Weights of a small GPT-style language model, trained from scratch on English Wikipedia.
Size: 21 layers, width 320, 29.1M parameters.
Architecture: RMSNorm before each block, rotary positions, no biases in attention or MLP, untied embeddings.
Training: 998M tokens, 7615 steps.
Each number is 128 + 32 x the weight over its row's rms, rounded and kept within 0 to 255. Layers, rows and columns count from 0. Numbers have three digits each. The size before them is the row's rms in percent of the matrix's.

# layer 13 attention key, 320x320, rms 0.0641, rows 300-319, columns 128-191
110:180112130105107113069138130125106090150067109179133153106121128165127129140146116168087077121187080134148100187081130143155171118088158073150082114149176144127120108087091132108168089151152121
129:182064155158118139152122150144094127111161125192144150161127126178095123159139134086143186136158133111056122139154099157081106170165150137135141064099166174098092107096074095135109129122087090
138:091143077071091110115107120107117083092164121118131123104181142139130185123128157166095085134159106117073078164124098139169167109140113171131132105152135189157125168091123140133148147082109145
139:174074155140128046114130172132147108152181158127135131163140144175118185207116053092191112218106108121202142094154142180156117101085154081122093123117111137117135150147123155155100129153123172
141:138106113085142116132137147144118162156165135122146150065091102131117062147122130084141144174141107155155105150174159153177109085145162118152132146158126099122105078165126191148166131083175081
136:112144176106109167157108083120126188113060118143134177124136203117139131118113141095135151105128155131075087121124137147140124176077123123090094118126146090092185106115095098168097147108129109
136:172131065119104142126127115090122115137156138085158085080158153095186151151134101111162167136195139071129130157117102091129175129160167175138149105145066140193165173182136103134143124061090085
137:180154100123121053118094086086131121116121128153123102152152086142154143078110136096157110078145035129075152112156148153131123158154101065158130113149108152100082115147179087072132088146105117
137:150116128183127091160125054076125143096072136187127163135151109115148082096093107103162091101064147093128134151127094111130102072114106167144122162068153141113058084117183158120117106139127185
134:126174093154190057103120099158168135129138104120171145168142141115171156172119130144089108115135163123145121107132159128150135137188127134161132183068127159137096142112083134142133140111087192
137:096117105146174099165121124124139140144097116095099193116095144121102173174122142147128048100107146121120182114118092091085114111176155111105148136046106086073133115161089166214113166122066117
138:111133121123165070165156119145106146142106114139157137102111107105119208172144152080120154157163083121104042162152135083111096075152124167140155104116165161131148161140105140144082154122136103
139:127189151124135102134121091119131109153113100125196058120131153110133097148130145116160113131118140146084095060154118146057162092141132129092114055174120159093134183105137078174106123148116191
138:108144144122165100142123143142166112103132113137133151201081118114127153108120148148131153107136138134142185178112148142096089089143103139141113143140119099119102128161144114125154151138143135
136:150175084137147116115108088142139168093168157115098145142109114139127144116126096069101125146152157111117148095190137193112048173080167162186128205099167095112080137139154103113173106087080098
136:073096142135124102127110100106107125144124104121145088124119109137112133121156127154116145134133176144101150113141115098136180128168152128189123156162102144107109110135063081134154158100167122
140:169124089067188114131131166143117135121143167072150150133141132177159094106077117158157129122234190134127072099115161098165162120129122131132142132094111134230154157115147137209160149137139175
134:140146116121124142150071150105111110118178102129089133051054088149137119119138126129153138088092090075112187088052069133134173154144171088091126049096127137125061144137178084183078119105137121
134:077124121087150164104142123185123097134182124179122183106110096071138222108140133135146080154174169083109129080129142123157180102146099151146146064131134131133115112106158087109120135110121163
137:114141139129127116075115100083126125185168130096094166119089125126108095033164122086128152166144085104169120119122138162147115112135119093104125098110134130134128180143179105101131113126094100
# layer 13 attention query, 320x320, rms 0.0634, rows 301-319, columns 128-191
134:189126143151116133153113135106121136126096164178129124200128168152088133136176128145155136100166069112138134108154150069129173122147186128179142123159106140058119129091099122123165149145114072
138:126146152089105081169132157115121133124126188178051123109198165066142140100098075162103116157095154127086124113193120165164122139120109092120090113088109139099169155093093172173192086094080175
134:068071157194099050114141161115162106122141100128170177133172108141111168142136141074147158122098094120133132110154137163101141118141131112113075129120152208135144154186132119133140170158064122
145:167137132113178111096159102134097130168179073125141162092106133107113167120148130054177119121143141175199125190134117159096118089150087173094085097124091134176113170141163117092096170099110085
140:083133114104165157144128087121162167131091099121102167109109093103092101134124137088120105080138123117133097130133126123112126167176190120144115142123102134070163089150113118162099092165160206
143:124079137109076107141171126148077145151135152142175134169127151111102193159167148123111107088162086122153118131154158081106178136123119161146163136098090098131190185147132057116174136092114097
140:131176131103083134143131150096116104100120103136111152188164146120195145101099181092121123159142115081149105113155163109148157114130083123096139101180168032114072148141187113096134144128052123
141:124148170120122126123095084203146119070133167078097147121148112109156063094076092111126154103174121104133149125114128096122114098151149091102137131129138164179120084092122174182108138132110124
136:121173174132173071108121113064135105156148094119150095095178099088102117182115083114156128120120107182141127089154143145165127149184100070177153179141155088179112150125121186149098173135111185
141:143165153149161106064096083165135131188119157103097132177103119130141106120108118116146143122156144088158147069091086102193157111187110098135126120125142147134094080153119127194174089125189132
144:102168155144151093175144118179100169127085136096111136142099072105104129128166094046134088159122109192123106172204113114088102110058144152162187153113142105129146155105123099167151160155071096
144:120108124111073114110153086131087108170103126114149114117150182159131097135098111134160075175106099111153140109149115118151115126133120104074075108157081098074126183084157131167115158135170120
145:102114130133111111122133135139121144139112151167129118130094148129185113153120162132126150130145091123089144172168116144142128118153136106089147150138130097122122145159164068198116113162103168
141:126088145138138117177070125111150178179114129152117128161119135147121138160109182038150204120136109089143105105132137151091107186059119166179111152148134132167111160104164108156152128091056156
144:085164168157152092114130101066120095154123110140197193108132110034144130119098106161168171126137122057121056113133111093040167139143141093116119142126106160088068096151151108136163127120183124
146:154156115144150123112050126057136130087181117132131095174108121163126085131093149095063109075148154151135106156176132084155139118153135155135140122114197212166171180125136076118109119175116189
135:121174132139082150171104140150158115142125056152096127132105108148071065157134152086102130129098125163128138116092090113173177169202174041041144035050154188142141117108137089178183132131074109
136:123112070107139139169096125099099081174120165108132113142042143139158168118131128146103064176105172141164090078114145101120197106123130166114085071134119122153147124121133076123141185149107170
143:099119140127167117154141129089101167097140139125137124106124125174120122067178109118051138124141094089150114070148069130108098168045177095100146086141149127156161114118178131152128103184094067
# layer 13 attention value, 320x320, rms 0.0652, rows 256-319, columns 128-191
106:127145116094099062109164046106208126159137098114105113181123170074082146110237111135056150163078121097124097115108156187143150090100124126136120114149143155154169096071127126123131044163106112
111:122108136114155130105081101100137134115182089154074110117177121103144151133181124122116134147150143101110118097147107100107131173084153135099081102181114081146073145153186142122160134173074121
108:169140141144139070115147131117160125153127105144112168074149134117063160137068093177124116101188068104112132104144057109169067107130106131107122167162121101152134146154134125086137130081143109
108:165129146150102134139086063070138122108061147093126113153154143158196131128110127105101113102100124134120119139160143095158159077112089154174147115103122157149041122158069108136150142085042089
113:173095123094098078131131116107140118097199072124128101124131128107115104117156171116106124144114107159147082148171147135135172144076067106170157130119190040131120130127116112111168180141168149
112:102160108197101106111102134118095121088137221080136120159102114154122138121143129081118134167142089102092147139096045132120106154109042125110150171147113131127166109113141182142155087117123134
104:151100108113124143096142123141119108125096115150150075237135069158099158138156111111176125158103164175104143172121118095171149119076168187132073142122114165120119119134189118103128115177075072
105:101172095171105134101123097109151193095164131124166186127145178124084173126146116141138159175121120112136094170085153159144102107138133172122135164162138112091139175114111163151142135137061159
109:168123072137149134117071119105128148141131171158168105138070099137170125145120087147096106128080139115096108172147119167112120133111136151141101137141121173168164109109130097154123115176088195
107:137153156147081120141129130117119136176156200109136128120109143182071054143160118115091149174118134082156158162095095077149155099128121106176102122131172151060111096087156095136131117167169062
105:088076034120141103116119065097143115170135163094133074176097087187139149100141107109147132150128106126101144171155158113179163172200201166158137134105186121141134134066078160194115129158174153
103:132139108144125068163156102126146143107145099140183117148135136135181079157141134110186144076162118187155108138139154093135130131140114121168165108125143155163153157110068174107147216139147104
107:142155119128166137195082170177154158105145125093162104089094144171129127169128144145165098155038073134156118148159168073110117136090077159152170121124149123131094102152096181128097098144142090
108:103152066100122176134125167076133106116073172115119096154143062089130102126161145086147123129138121113140124135180103111196087128106151141089173094129167099043126083079083068116174178165149165
107:120130100068136080216132148091099130117111096123128165148118126116079112110151060131148093125147110153135085128059139124133179139135112136130056146102167114151083179167063153118145122154118113
106:125152142107123105183117172155135109072130066107170127169117168137132154138128111122102083143146110085153093100098122106144128168121078151114195138160128140120069170093078114141048112116134163
107:093090133145098101154099093121162146113120176055117137054143130167142087132153137154140128144068115141106082117113119174128164091132112132103163104143157103126056103083140099114127183144165132
108:123077128161127163173154098109075128128106125140066114081118121126055119139101194120129082121106101160104073101148164139174130085109111111091109124149126176181136161106136135186125113085143108
109:216126138097080167147136134142143114213110120122113089162153111155121085099186138132120113110168120085169109121139125142063134090155151141160158170061077059105168138117172154199159110085148144
107:125194190129147133119064181107117139128112081107130092123153138144140084162131144126130106121170117142151159135178128163161127096176127167125124097157108115134153133063114129105155136124129157
109:123102194084099208093211148131079103104110126095100102099101171105153123116162116123168139068134082126077111198067116147070095144104090103086130092112118140125112113116119115207164205158125128
109:146172153080127152113105186144064126142108150126128075126123111099156096068094141134131112128124101097103121178133114133121109098155131180147129137136122166133179117075119099099129129206139068
109:175133129163095177098129100132104189162077094105124159143108138078109109162124140131117168096051155185182126078107162134181123129172182102165106123107130093181154140147149074174151142125168172
109:168126118128073152119095119136149125129180133136171171165092143074078108097119080122151172070196079177111128120131072128156096158090170119093148139159083159027118101155125129187094053039135154
105:174139158107129131125131141145149111143149147182181183167120126163150152168155184143156098109056144120164106140144185122142150179136095093084157091123172120147157095106161096180138140110165121
111:119181100059070124149181204093092118144131090129145111092175183112138095129150079160103149173122147157062123115115126169149108080077171129171165150157111131098117072098177156150092160113132156
108:108131113134122082107104112083148123142065071152175116141162139140081088103137165098150093120136144185153130106127133116138103080177114053106100097122105177102181144148126108177120078136169076
105:126106101092100115067193104103116161156151091154088110144063145159115138163171129215112120109105153089164150115089195125132065078135122147105109143115162180134081164120171112113135103135086131
109:149111098134138155104176143134151125119107182128071088160091064125158139153118126116149084166092141123102102176159094148186149123103118084079152114126107151193128146145127171124052130096115139
102:188168101174123162117188169139108055082157143123091077134137166149119151135161116146162155162163085154077142160122139119162118118136079108089139108129118168238124125149086186170113152177122144
111:197108097163128111157114109140113142141097160105135131081139112168141113151161156094153163147117182079091138109055128178140168123148135144137159151091115137136146128151154101127104145144108096
108:114121094139099081108181145116137128077161121149106103123147147132119145121126133205151178126128079101096124148103166099120153075166161164158122110089113055114071131130161192127079086064189151
111:161124160109147107133120127135113124137177101100110170098172085150117097056180098080101099117147120119107131124150118148155161190112109132120180121101124163142131119096094166162160100051214105
111:103150100146173110166153131154171102190160143107131087183173131191061117160172094180184151097178091171119129141148181182123164108086097116153100131121142107121179124123128107091132139153153133
106:104158099144185162143115143112094157097157185145137056128077107132190126095120115160152103078164117145138061162146118133139117133160141088119121117169122111123131134148142084116149121101117084
112:073204195090146165099164140127117138153114199096201171206141139157110140139161135174128098120141194141158100138135150117121119117119116114147060134140189110130120107164114103162090091154176136
105:126136099151176151115131112113115137157105162167138122119093141192099141091095117097118128107146092161101183138209149120079082159127163162091148148144127153191165145128131156110102198095100109
106:127176169147115130061170150101137176051128085127130187130219105103152161196164157104120144114161106142109147175127226119111147103113126104114168113153134144134083120117138104078098142150088146
110:110131168140112116149092119113125129203138149121210092167149097131083161119140189159092164213164112137155109033131099048114172094181122096161160132146180122181105146120130177098193121106091133
110:141085143163075117200102162173162162140090189091102128114121072113122158116131096131124155122089151101144097088087139155095111158191068118126104107150161116126128094149157123149188120104170151
105:155082157051128126163126142136169173195176140099123118162146152127170148119141183173133125135115139114150163123127064150172147152203149088103139127156151164112124158102125116169133099102131175
110:148119157121167126132239178157137102092132174158134163124101093127142099127113214128108135147102140144098115143138114119077139108156150119111110107190128190137170071111146100093132144156144167
105:156084129098119084098095078135140130096082136132163111143083090173108146059153139119122055129182153120108141111163147144107092122112111107198087124152157120105138146134093108089091120154158162
107:138098120128105060192208174091164119102170138086122096122149086075107158180114161154109137131105167092179175163165102135130077125116073072097117094094119087096159116108091083202100134102111063
108:094093140118098133101123131167137119136106110079143149174125133188130152119083099131114136147120158193146111115108116118086116119111114170056178120086065085141114133167127111074134162146093119
112:084147106114095100099116117110094127120189177181157166162133147156145073185135081129097166110091179118142111080125126159100121129087149151074098134123090151170136153172135142146112140111151093
107:123104171101110139097206108103139135138162098131121131142110085153149089063091150193136122153121150138184164130134174073100126103124099167043119118190124129077095174135116111071117099109101166
111:163191113180123145113164125070139131088177114106104094108110095106072156088156124131177039187110084158160144120078139157119099189159118051147127150155117194104142126198117129136173146145095129
109:200148110156166086158106150102149127113123130064152086144063132085128114134094087152136153087120140098145119046126180106091152076073086157109133158097208150036079112134131099073159086158081144
110:131197129090125159144136151173053136183087092133122121028172151171172128070100132188169146127139170135186148085166120120148180065120110165108134149118125149155095112125126120180146088134124134
112:083151112115111151127134170110083130157141164083072122199110154097176092181105115088124158125124076162129105153124094098141087132135084202144136132103113152103137165113134159134134161093216170
110:060108176083110131109135165093128128145140126082106161151118111139146165140138165129120146132160041152109121111150119177151124084081145121135111155123118168105136139141098145085109104094116097
109:085121118115161115142087170124083081106144144145136127120150087108075130158157075152152184119154132146105097129081169105137127092134107132093161077107060091136110117102153095105125088159126185
106:165142113093090150121121089162107161107151142233148138151161139114103088187090099105151124131125091089129133098137149151149149101145120123101108190139155116100132127195104077155084090095156133
110:086108098078093099194165129111106156091140129104139091139170160120189168101148143086151103081099143148064164092144093099134156111117086101062088107111150108109130102146200170090204155103138134
108:150108160127083191131158090118149104153101196175165185117127094152168088126127091166123113167142075168082044107124055177065069141121128132098067134106086112133083171122154102134092137112133121
106:134176150083077156078145153086150165168142134170134121122175147122120081139071156112147126117185134163117119089025146111135200131094097105170125084122153131085133206129095133088131122141116105
108:130166119133139046081103180125092115121121112130078118124125153115076166148192144076074104145164124132155129130136055085130114075128096119159161177104151085139119131152146131105149120119135095
109:095222127110078101139068121134126126120175185125101167154078137175146160146162127140125197136117179144151151097171155141152151081116139194088121094082106211109187081152090079096130191095152121
110:169131147101135155131144076054132115142182040153135090096106120181152155135142088115189152136085105180132139105098096101147125152117152140148110075153119173102125124166120151128149112080070137
108:106095134177085171134155095160193061116083140176148129143127101130132141175128124197199091148180117135147113167093127104176083103099128130173140156117101158087116172144115125129107115096166126
107:151180079194152114107198101149173162147172138174157192100133076110116114127119199185130118156144100092100121154173168139074103144095154138158102086056112162115136164122073130123129091147186130
106:101164140117101167168107176116176166157127093144114077139165100129092106144094077147095090098138123121121123098120092178114109144134093107166113083095175104091127102211150135110075106117070151
110:178127107097111145117123083171175101097114155124141073171130131133170127100128059130079128133140060141152136097154086132128125128156167121038137120153147091094093121131121117124083145101121128
# layer 13 attention output (transposed), 320x320, rms 0.11, rows 256-319, columns 128-191
103:144068171117147145067114168087137099144095079133146084139108164183134096089138095059134094134169110059174131105161044082161113144132144156113165118135148186147124170118157128103116131137163101
110:133181116131152110174138128128113073161154136066224091124135167108090126163099097126119105144196125130072135153196066052130096092155156089178141134127131147136158110180135180100152090079194119
106:135147111101152110144117133132162107106117090070108147147118073178127165155162118137160096118096159163150063158081154187077139172124135154113102137138110130134109078172123099105119083151135188
104:145143103121155149148159121059160103210187211091127169142150095119077125111086134071152124126109078135131133079103176185103054198151172172149127163178193138100146115093136088154132106183108091
111:134138140113085177129114086075090105127056099103100091140116148114089120101116082143169176087128110131147158143116158065154083160154136152149190078148061127146108134162120127136117164130122096
110:131146102105157145101123120155204104159149131124112137125109084144116152139097141135130089141142148096136142118191185166105116105085097072119105111092140130093090189150147066172091179104172119
100:156140153142123119098129145112165140148155081111148242112110190112207103127153122108100099095122124114199116118111125098070061138195073142118139109162075083146160093133108205112129138131143161
105:107120161140143092167134145128107122148080155133084101145119069167200152139114135143134107142137142125111174101170086121146121143100107152124056110141145071145115119128183155118146170099103150
107:125129127135120165175123105097115098149112083105154052129125154104096148140121161144108125143138125116175106095138179112151112127119146134157138145113176083115148155172104121067136111133099062
104:085132127133123096122068085143198119102164070154123093125131165070169180140094147091189125138141134126116163101228115170118096129161133184112148136092131085062119092104103210155093122083169168
102:185129140122156101157154195141058144158183114178131162144148186109080147175152142126131173161116132146099178104094116135190163112089152090097142106051106150095148120162088111084172143114120121
104:177179137109074113067082145166094111187143148145066138152096139144133101158140139130114078090129093102128098130159133184157156095125126138139090196135112159069100062120178110142092125189102052
105:155121059142110121125133090115108118124107155129089175190150089117102162114078120174045117162175165106132094121114079157134116078131181076109206132144195143145134129064148139155126133080091157
108:092197176134169074104125123134129109159171086116139144135165177138190132152142129142137085129068123162175116094122140108103113129111067141135099123184137115162152141109154167188094071085121127
104:119129137157158172090104078094222044150112177172083100139091126115152092110123159123132093130140106158114184145165109117175125128102115134160144094102118141131160110128180153121120145114139114
104:090155140124131176091175108089153116134133199129144126062124143115129203095120151088099149148169135179107101114068136139163116123123109127138097121107160132083159125125133161155144120132111110
107:127111130121165108070157140146092102160090094140113086174111140106049119069101171066121143113158132139098115161117103119145128171154170125125127116058043116144170142185108132140127158115086113
107:110143208197121119130159087124129129092162150165117127174105168159085134116102068136086141088154113100125133174155123147127112105150092087139136137076157094093136161153148096143091121166131153
108:068078069214187150109164110100125078088132133114145071116143132078156151180123145116091158102117119126122180133110123093148123121079089150160084098196159108083094105148092075129117181139148101
104:122093107118120119181151075134128138144076162132123158170064101099146176098161125144135166191064126104113147157110138125064136150090099109115120169120123160125153150128138174103105141105162167
107:131128123215163119140107113111148142148150130135178107114149081138132154131138118113106137162149164093121120135115090113155111071111122128151123171122171180124123168150141147085073118161149152
108:121184051130199103155227152124136153140170105181125124107094197150170113178085129122085113103114137103160130158145083144154072198083148098179140130140125128127110106145190160085095173118144143
109:127141079120140142151118101115164152143147089144081098131142161096162194070079163140124140139186123176133174083122144094105172146102134116133120095102106123102114083113095149107076140141086110
111:167167136167157088164164131121151161106090143116139125136167101144162118158097142169105147190084137103130128097105135181105187123178101164122185135114183148228084132096043129134125179148129148
105:139153149141101118145131176123157105091071118109140138084198160120127080143088072132156097080137115193135138075126054119180130086113108124145053078151148082176079130179075133111122095135089123
111:129076207128194086208111119126189132087101144115095129135148056092134105142115107101134146120155132101119129132138178153153071126165155131122107088125185132178075130125084124162134126191067081
105:144178186154116153147119157157179073115178131093078131132069144166124149115095120127166158116105085150162188170144152192114128181081177117169198129125192091138118175095144098058144125080128147
106:134145204114113148120103088183145162158162105128137134081159128129092150130084111138109126111107132134152119107164070149159161165161094131119134105156084104153166104147173140150080124114140176
105:084115154137128173108075120079107127133095091103167133128174157119161049173122154142106115131159105135128122051097128202092074079217157103191132147121086044124110130091097075111190141129149150
101:141096093164073106155090099134167127121107162172158174152115154188152081145097137131090120163149081113131109162183160119091123132154095174136084167065095102096102105127063083133158080088110073
112:123079101117138128134138138118202145133144102117109130130056120104092125193131099183104101128150082169166103136177140054123161073147125121135027142152192124084178111147098122132121140128060217
106:116115116100190131096076136121095147159106088133144144127182128108094114133150177139120102146128158117113111131149128104122076116100144103134089088132091176159129110175099113136178181127125130
111:115162139156086122134160139106125110144120126173172098168075220096120131138121177125115138171091116099095156169068121108061125109111153163121096127128156149133070083153159084088108167166067139
110:143094164146126133097111149175091159184142136134148154080077130097117135099102162129097172160093126107081180126059100071098089160120119172113105136155126117181107156172121103138090116140073121
106:156148109124107123131154107109160119169156091120135147144156111082130124107146167095096093159105143101143152119120163120074180150119079134098104189102134117161110173148135135145164144159178144
113:186111072161085112154097159117146121124148147124114088066108103132135120143127138112152158109064039180098194164133113184159120132176103185121107087115090110134099103092165164112132165156111160
103:113181136147144082103100152172139135095163108119133114146100101095129194170120114158113150149122130065142116145132115164095112136110127100128104082187106118097095113107135088133166084152102163
105:119123159117119150144120153116136018135142213112150177138121093124135094125123167147157120109136147081134121105102093124178172095124134162098127082090171123152153095155088099124125138137198100
112:129095084146084106121138109140134151114153153132092138135085148126133146121114158129177057074108182122120117111143227165151099146060137113144136136146167165111103093103158203118090124101092105
105:069104094092171145111098115086158133133210027172182090132097138134127132210156156094119146113149141137115140124156171137156118110133130100111125176148173152121128114152066122123158155087148142
105:095150102117126136140149144141108064179090102129095134134098135124134092150178124124132122121155140170066096160091139131177162122095136155187144115092162108160125117159130132110144095136099100
107:144135108141090111175039135145158133139101073060167098102065146165074143138158078124133155151109095152076120132103120151108140140107128137098119138146128090151114152112083207171155104131101105
105:066149133177155170090158103124086106074157113147104066103147136116128124156114120127158222180114134129141118123107137137064177130122121143103181146154172147157139161117115128088130161157065157
106:123128168112126183057120109097146151193102145098131139102144137139116133081094165136102143143158104113143143077170033208127122117130189128155114172132141142166108096174143129128150160114135130
107:123101152190127163113109066100191155164127086098114123173102123140141158145177146172163163143138160095141177119195079138143119133177143137200096107088157181104188129088131135156122116162120147
111:141060136140154104095129182111100207105112112144117097066066114073096126118118142134095173107121100179129149117101113134179119180122116073084158106063141072081134085074144106126123127091139122
108:157080102149140122194140120099089091135143136131045100124074156108136200155134125107129134089111117115131095186125090126139130105158107132124160119137120115160140114138155135151151152131095110
108:099090138172060103081131168202109051164124178117132161092116144067207089121145133103073176103097186107161108146138070164113116126121113153107134115134168123188000089080106116151115187162104120
109:090136123106042152120136081073130192102131115163118063097166104133144091082109170114132154142172114155154152177129110154117112103144139099116107150135145148130155141102129157198159112120143124
107:090119174159078063101142141118136082054173140154179171122110117143110125153190188147112087068179117119113084109149089089138144193078180112137194088150129104139125147101170158141151133106182108
109:129035132195151122144156120140130098140129149138175094090170161182108164115169145119122113101129089074092153103102114149115164151152160091151111132148141119126097186132099096107155145160042067
113:154106116167114097130113125150133158153139126138079133132147149115150078117086140152137066127087188152112153167134160110131164182162126162134141054150119122148135056119138105094127154109132137
109:167165146136139134131150127130125142118121088124085099106140129099175090144126185160140100110114148136142108136115146141081168080124185113179162138094090138113153113138169181154136080136203123
106:189154076135123121098128095073132150113117155054091152098124072138133123111062154105126145156137087187155150166118103128111107120086134090136139097153087122102148134095103157136148108121109117
110:155170163080183157100188122140138151114078087158112124111116124181114059130126134144082130155083156128169108117153123151150125137112121157123094123163121117137115165164175145147072038090127103
105:118114073156124098126091151108117160135176052104094148100173129139116148153047144103108168164124140119159216146086157105119144132125140085119179112133111149138181134094167089115181093127122091
106:106087083095153135102122109145123109088132118118146171130139124126145115173218173121116151113055115086113125148122129132102083110094127096108166168125158139189111036108147165102165154124123079
106:144140139142132135111123129168093131174139122125134113120089102216157120069132198140159153130138083186122118130181162145142109158192142135033127070140115177155161184124101067091089140106166180
108:163123156107131145137140109178169164161070123179107115089166114086101125182083117136189120106089118133099139103066060121129106183118114109099086142175097116148153148110160167108143096155130175
105:167101144124136100112146107215184101143086189171138122143156151124110086108166176139088156161113190065144122159112124140166135121154081134104184174080108147119114137153132101113163143121130123
107:177139117124139124135164093148107121090114177105106176071130214142142115131094153147135135120087108144136206128118175139130154113168067138123143101118114171140196077094150105127191119152126125
104:103099079085155125165098105139112075143119130088104147120184175178074150111086078100086114138080152133147158111065056139134086148156122173087143121128097107090112131111157106116130137110102085
107:087075101154069163112144150134073108120144145133097152130102118119143111192125135128154074103131152162132146141118129058116126115072177091145152111110135171154131126141137107153132119134080144
111:082147167194110111166111132062058138126144222109112162134110154151096068095125122204116136127092104098147157118158088134070130136115124154188121104135128095122094106134146148139182115083086102
# layer 13 MLP gate, 640x320, rms 0.133, rows 0-15, columns 128-191
104:165099184108068133092115148112087131119139130090065096135166137139126180085193115089100153116122147110112031098161169100102098180124095143084125132128146138124172122116125108210117148141156122
095:152148027117130142134157162096155155132099154147171117097168134189189144110165142110155107099114127082091126146184130077112150117152097175105141137133063141116081190091182114155119134122129189
096:153168121129105106145139121103129162166152129118149130143145178104126108095144101200164154131148091154170129074081110129134115146112172118157117104084134101114107171107116159154132152155133135
093:089151176137134154091074105148144148038095147146152109136092153088149158154083152176131124112138135163114138115173110150163126110118151148144191135118143066156188119148104077106084093153137143
095:172162181078188135092154073206092143171145115134125118211131152129162165158080184173155142147133127126155254102158142139092126149167137124122185124147112138126059155155117135183130104064125184
102:136161154142157118127119131142161182141149123114148192113177116095181115095191154155150145156143111071160117167172083079106113168137135111120057078135098139127132118115102134113124136099155211
101:132133124154148132132144100108110173069094093159167098184133139146103070075173135082140134140163135175107089088104098158128118110030143152083168127086099070099116158120136091150138101082147150
108:114090128145107178219105101147180118092183096165128119093194115105186140167155142115148134166093091126144086133138112069096133091155129107163101157148184065149115071139196158094186123155137114
091:071075136104124135095145147129124126104108172113152115187141119136116138119136173162108115112106062168124087102163180131198125130089076111145147102162219120095115124125103119116111155135157137
102:103100107134148103129181078179176068160149153138135114210167168086149127092127151117078119077146125149091115094154124169147081094080112164162155102115114139121159117143105109114177161125113085
103:120156136102071119163152149104128048132109095115108072163111129164115115103154087093069149149136128112152152143137165122131167132130156098073112145222134104087129129174121125115122190100097094
096:060105117131147037133137134170130189116099153088143135152133207106150169106164171147166153081170115101164117141168121152148109172145121133127118103137055123107108148114188117148133107085085135
091:177121165175147109157180110089148090111124131083135121174162160112149124144123102083078210128081134163109150144115131118143236094139123123139138137154138094194113172112183100126094178144131168
098:126146146113088089075150043072159146070200174123111197116139153111129101122151139134117122129118057145123142171153161190142145135178094137083141088090120142111152110104118130090129132134144092
105:047181186065128176120119068146184112111136140120123156102114106144157151080091110162139080132114131182166105163163133121115130083154072063164186111141153138189086106158110112120081100075150082
093:206186154076107153151180112163104150143065164083240157131131120090106098136141139045109191096099164134109138156070144075137123110135155162117101118101096120150104117099153084110068097075167110
# layer 13 MLP up, 640x320, rms 0.141, rows 0-15, columns 128-191
096:131096100166121116165118118123159112151094124135114143084152171182132154122139195094157109157089158153129138066125153148118075100126205167164163131143114162102141176176148106089131117076185111
092:124139184104109126113125177126167149127097118117152123110126101132170128130190167122127125130097093070120145134114183083127159094167138123154101146116124103091146094077149183069093129136079153
095:148106111119140125146146153118147145151131145114078142125130137156169103080156160160125110154141073121099126111127127089124152142113126073151119128159192105138153141060066133193121208115159160
100:082140086133130172100153114100140148139144114133142179144139166119113071109163157142141107073181135125096153138144131091127083119078169139124157096155083123192153196115113139106143141106052127
099:097069093143044186106087117171128115061139123159161137124139181119097155102154157143103149164117082080125092129130169121142199053137125106145116085056097141111111102053122102138136201098143167
099:163058143134148130159127094107138125160120140178151117137071138131079117102102094152089161084149153134095067129125161159137125113164117114080128136143135102224096157138146149124098121152144171
099:173203122087194119118161118173131124148176120102087153143146127119127135156154089097174144079105104133133085154071119099122131141118141136066157154143109178103171157073107125097172140164167085
107:099154159134042110140157086136095170162130155177125131096147116175106105115063157115129126159146100075096139121170131105111117180151140107156158121079088117128062108197158128168130142189103126
092:106199123105193189149172108178153121125125140115116091162112175145109140119185167154153107146098121108146154155146150155117166076050115118113167099095124141161109163074122143091100117030111099
101:070139166101167093119093117126133126121100161116120104129174137192091100117150170132141115143144182134088181135058152117138149112121137095129109114173102110089159100172057097158130201126120098
098:145117201136093097177081072133147124143080159117113143150084116148121111170190125079111148173125167149163080116148105112163119116123152109024139113121132157076093116127100135120139170169102170
096:135132069067130111146117152185140194174177171184129132137105117152090146136157095134145161091129171117119060138161135092188164140152128137203115116048027116121118119113124088118092103113121117
089:105141160137151116150137093152136111139125146090085164079077181159097090119127108148116167126135103170149180100163125176148088084110142124099110128129091164109083085117115136146140117146139197
101:176188122122102100153065108146095085118123155094133115091106168152083133108072126170107083200160118213189128130107207141169140098166117110197107124095093082103122123189096196154095086086140164
104:120098125126107147147122117147205161113145090156100154085102143113102123098145104103096121084125072125205151146191177174118119124168124136151156096172108120107159082172129149083082144120135117
094:150147080120201138100067160116168144128109163149166193082135128174127108144136184133168122112133168088197110134207073156096171177112134152109153174097089137144096127119146154175114154161099175
# layer 13 MLP down (transposed), 640x320, rms 0.0445, rows 0-14, columns 128-191
096:127141111118126094114062201182047152142120150092125122122118133121124121126105097117152115092134135109108153155098118149118138136153137107183118067172057123193083144190140139135145126149109127
097:146156098133138084188198120103153138088116152172077157181121103135148113111124082105133153085122185173132091118106146095101124124193128155131119077098096109154143152163168113168118196121081137
096:103128191091123205126131135140116094135162115104159093118132144137107107153133156139165095169186076109104155120087172101202101136123046099099147138058081120083134144135134108104131128107125200
095:111174129074192115196093079159147069162080100123156122141081105125149100161098080147163100115150152158154127122095135175105162149126109154100128130178143086121143170106126171121102167086137135
095:148153120194146172127138116110132124145186129106084124102168153099099156141100134066067116131148065129148082118104118139164131082161137096167093117074122130127130141140142124143143129106135125
098:128177152117134145111148170162129164085152137152051119165158155081134135050135116143115082084159139146094187133065103144112114128197157081127182149151118055152115093151163088133146142158080167
098:130057152075179147177086108113107070125153101117115116148125097142106108129077103170189129126169078136116191074158075143132118169110179169084202125074173131137119125126142162135133097129119083
104:121110091125174104100161155100119128102156137176131132104153148151118123074098092098119083122156162140121139082141113156159089109165173100159149141095098132157156109176143107119193154123142141
097:128087162111130133115072175117148107130139127176146123143114136166087120112141121157070172172078116161129130153153135099185150120145134123164085111173169141099070155121077191135174154187110142
100:135112156065155129169121116135102124132102151134071156139142131087133140094173112130123125133098123100094153108078098110156147075123125159176094148128116103150133134188127121161175126148124104
101:174115160113160123118140091131134166168104112130114132099105078084117094141214108142123129175168117182099204081129101181142112116104111109151123132099155102082124121123135086102113171132147153
096:139114141081132156131133195143150141168130135112092077138148165117103183071120138124088159139123153146131119132156122177152191115093151140124101192015109111081158083108135118147168092214136078
088:168109087106134156093110159126176127123151142079115101076136131099145167106165113124164135095112149120151097114104152105128094140072127143136149146164064114153080093161145090108101055091120121
104:146071075125127143158155102151119185083095161108179109089169161137111059089095142085108137147075139141162157100160122120114100121143061134155150086108112167127089135101159175145185141051112152
104:127082120131097091078139123140118128108154095145116090148169109146144134147080123135078076057132118133111153136092134123194076140113135156089123127175116103142201062130133077106089114169122138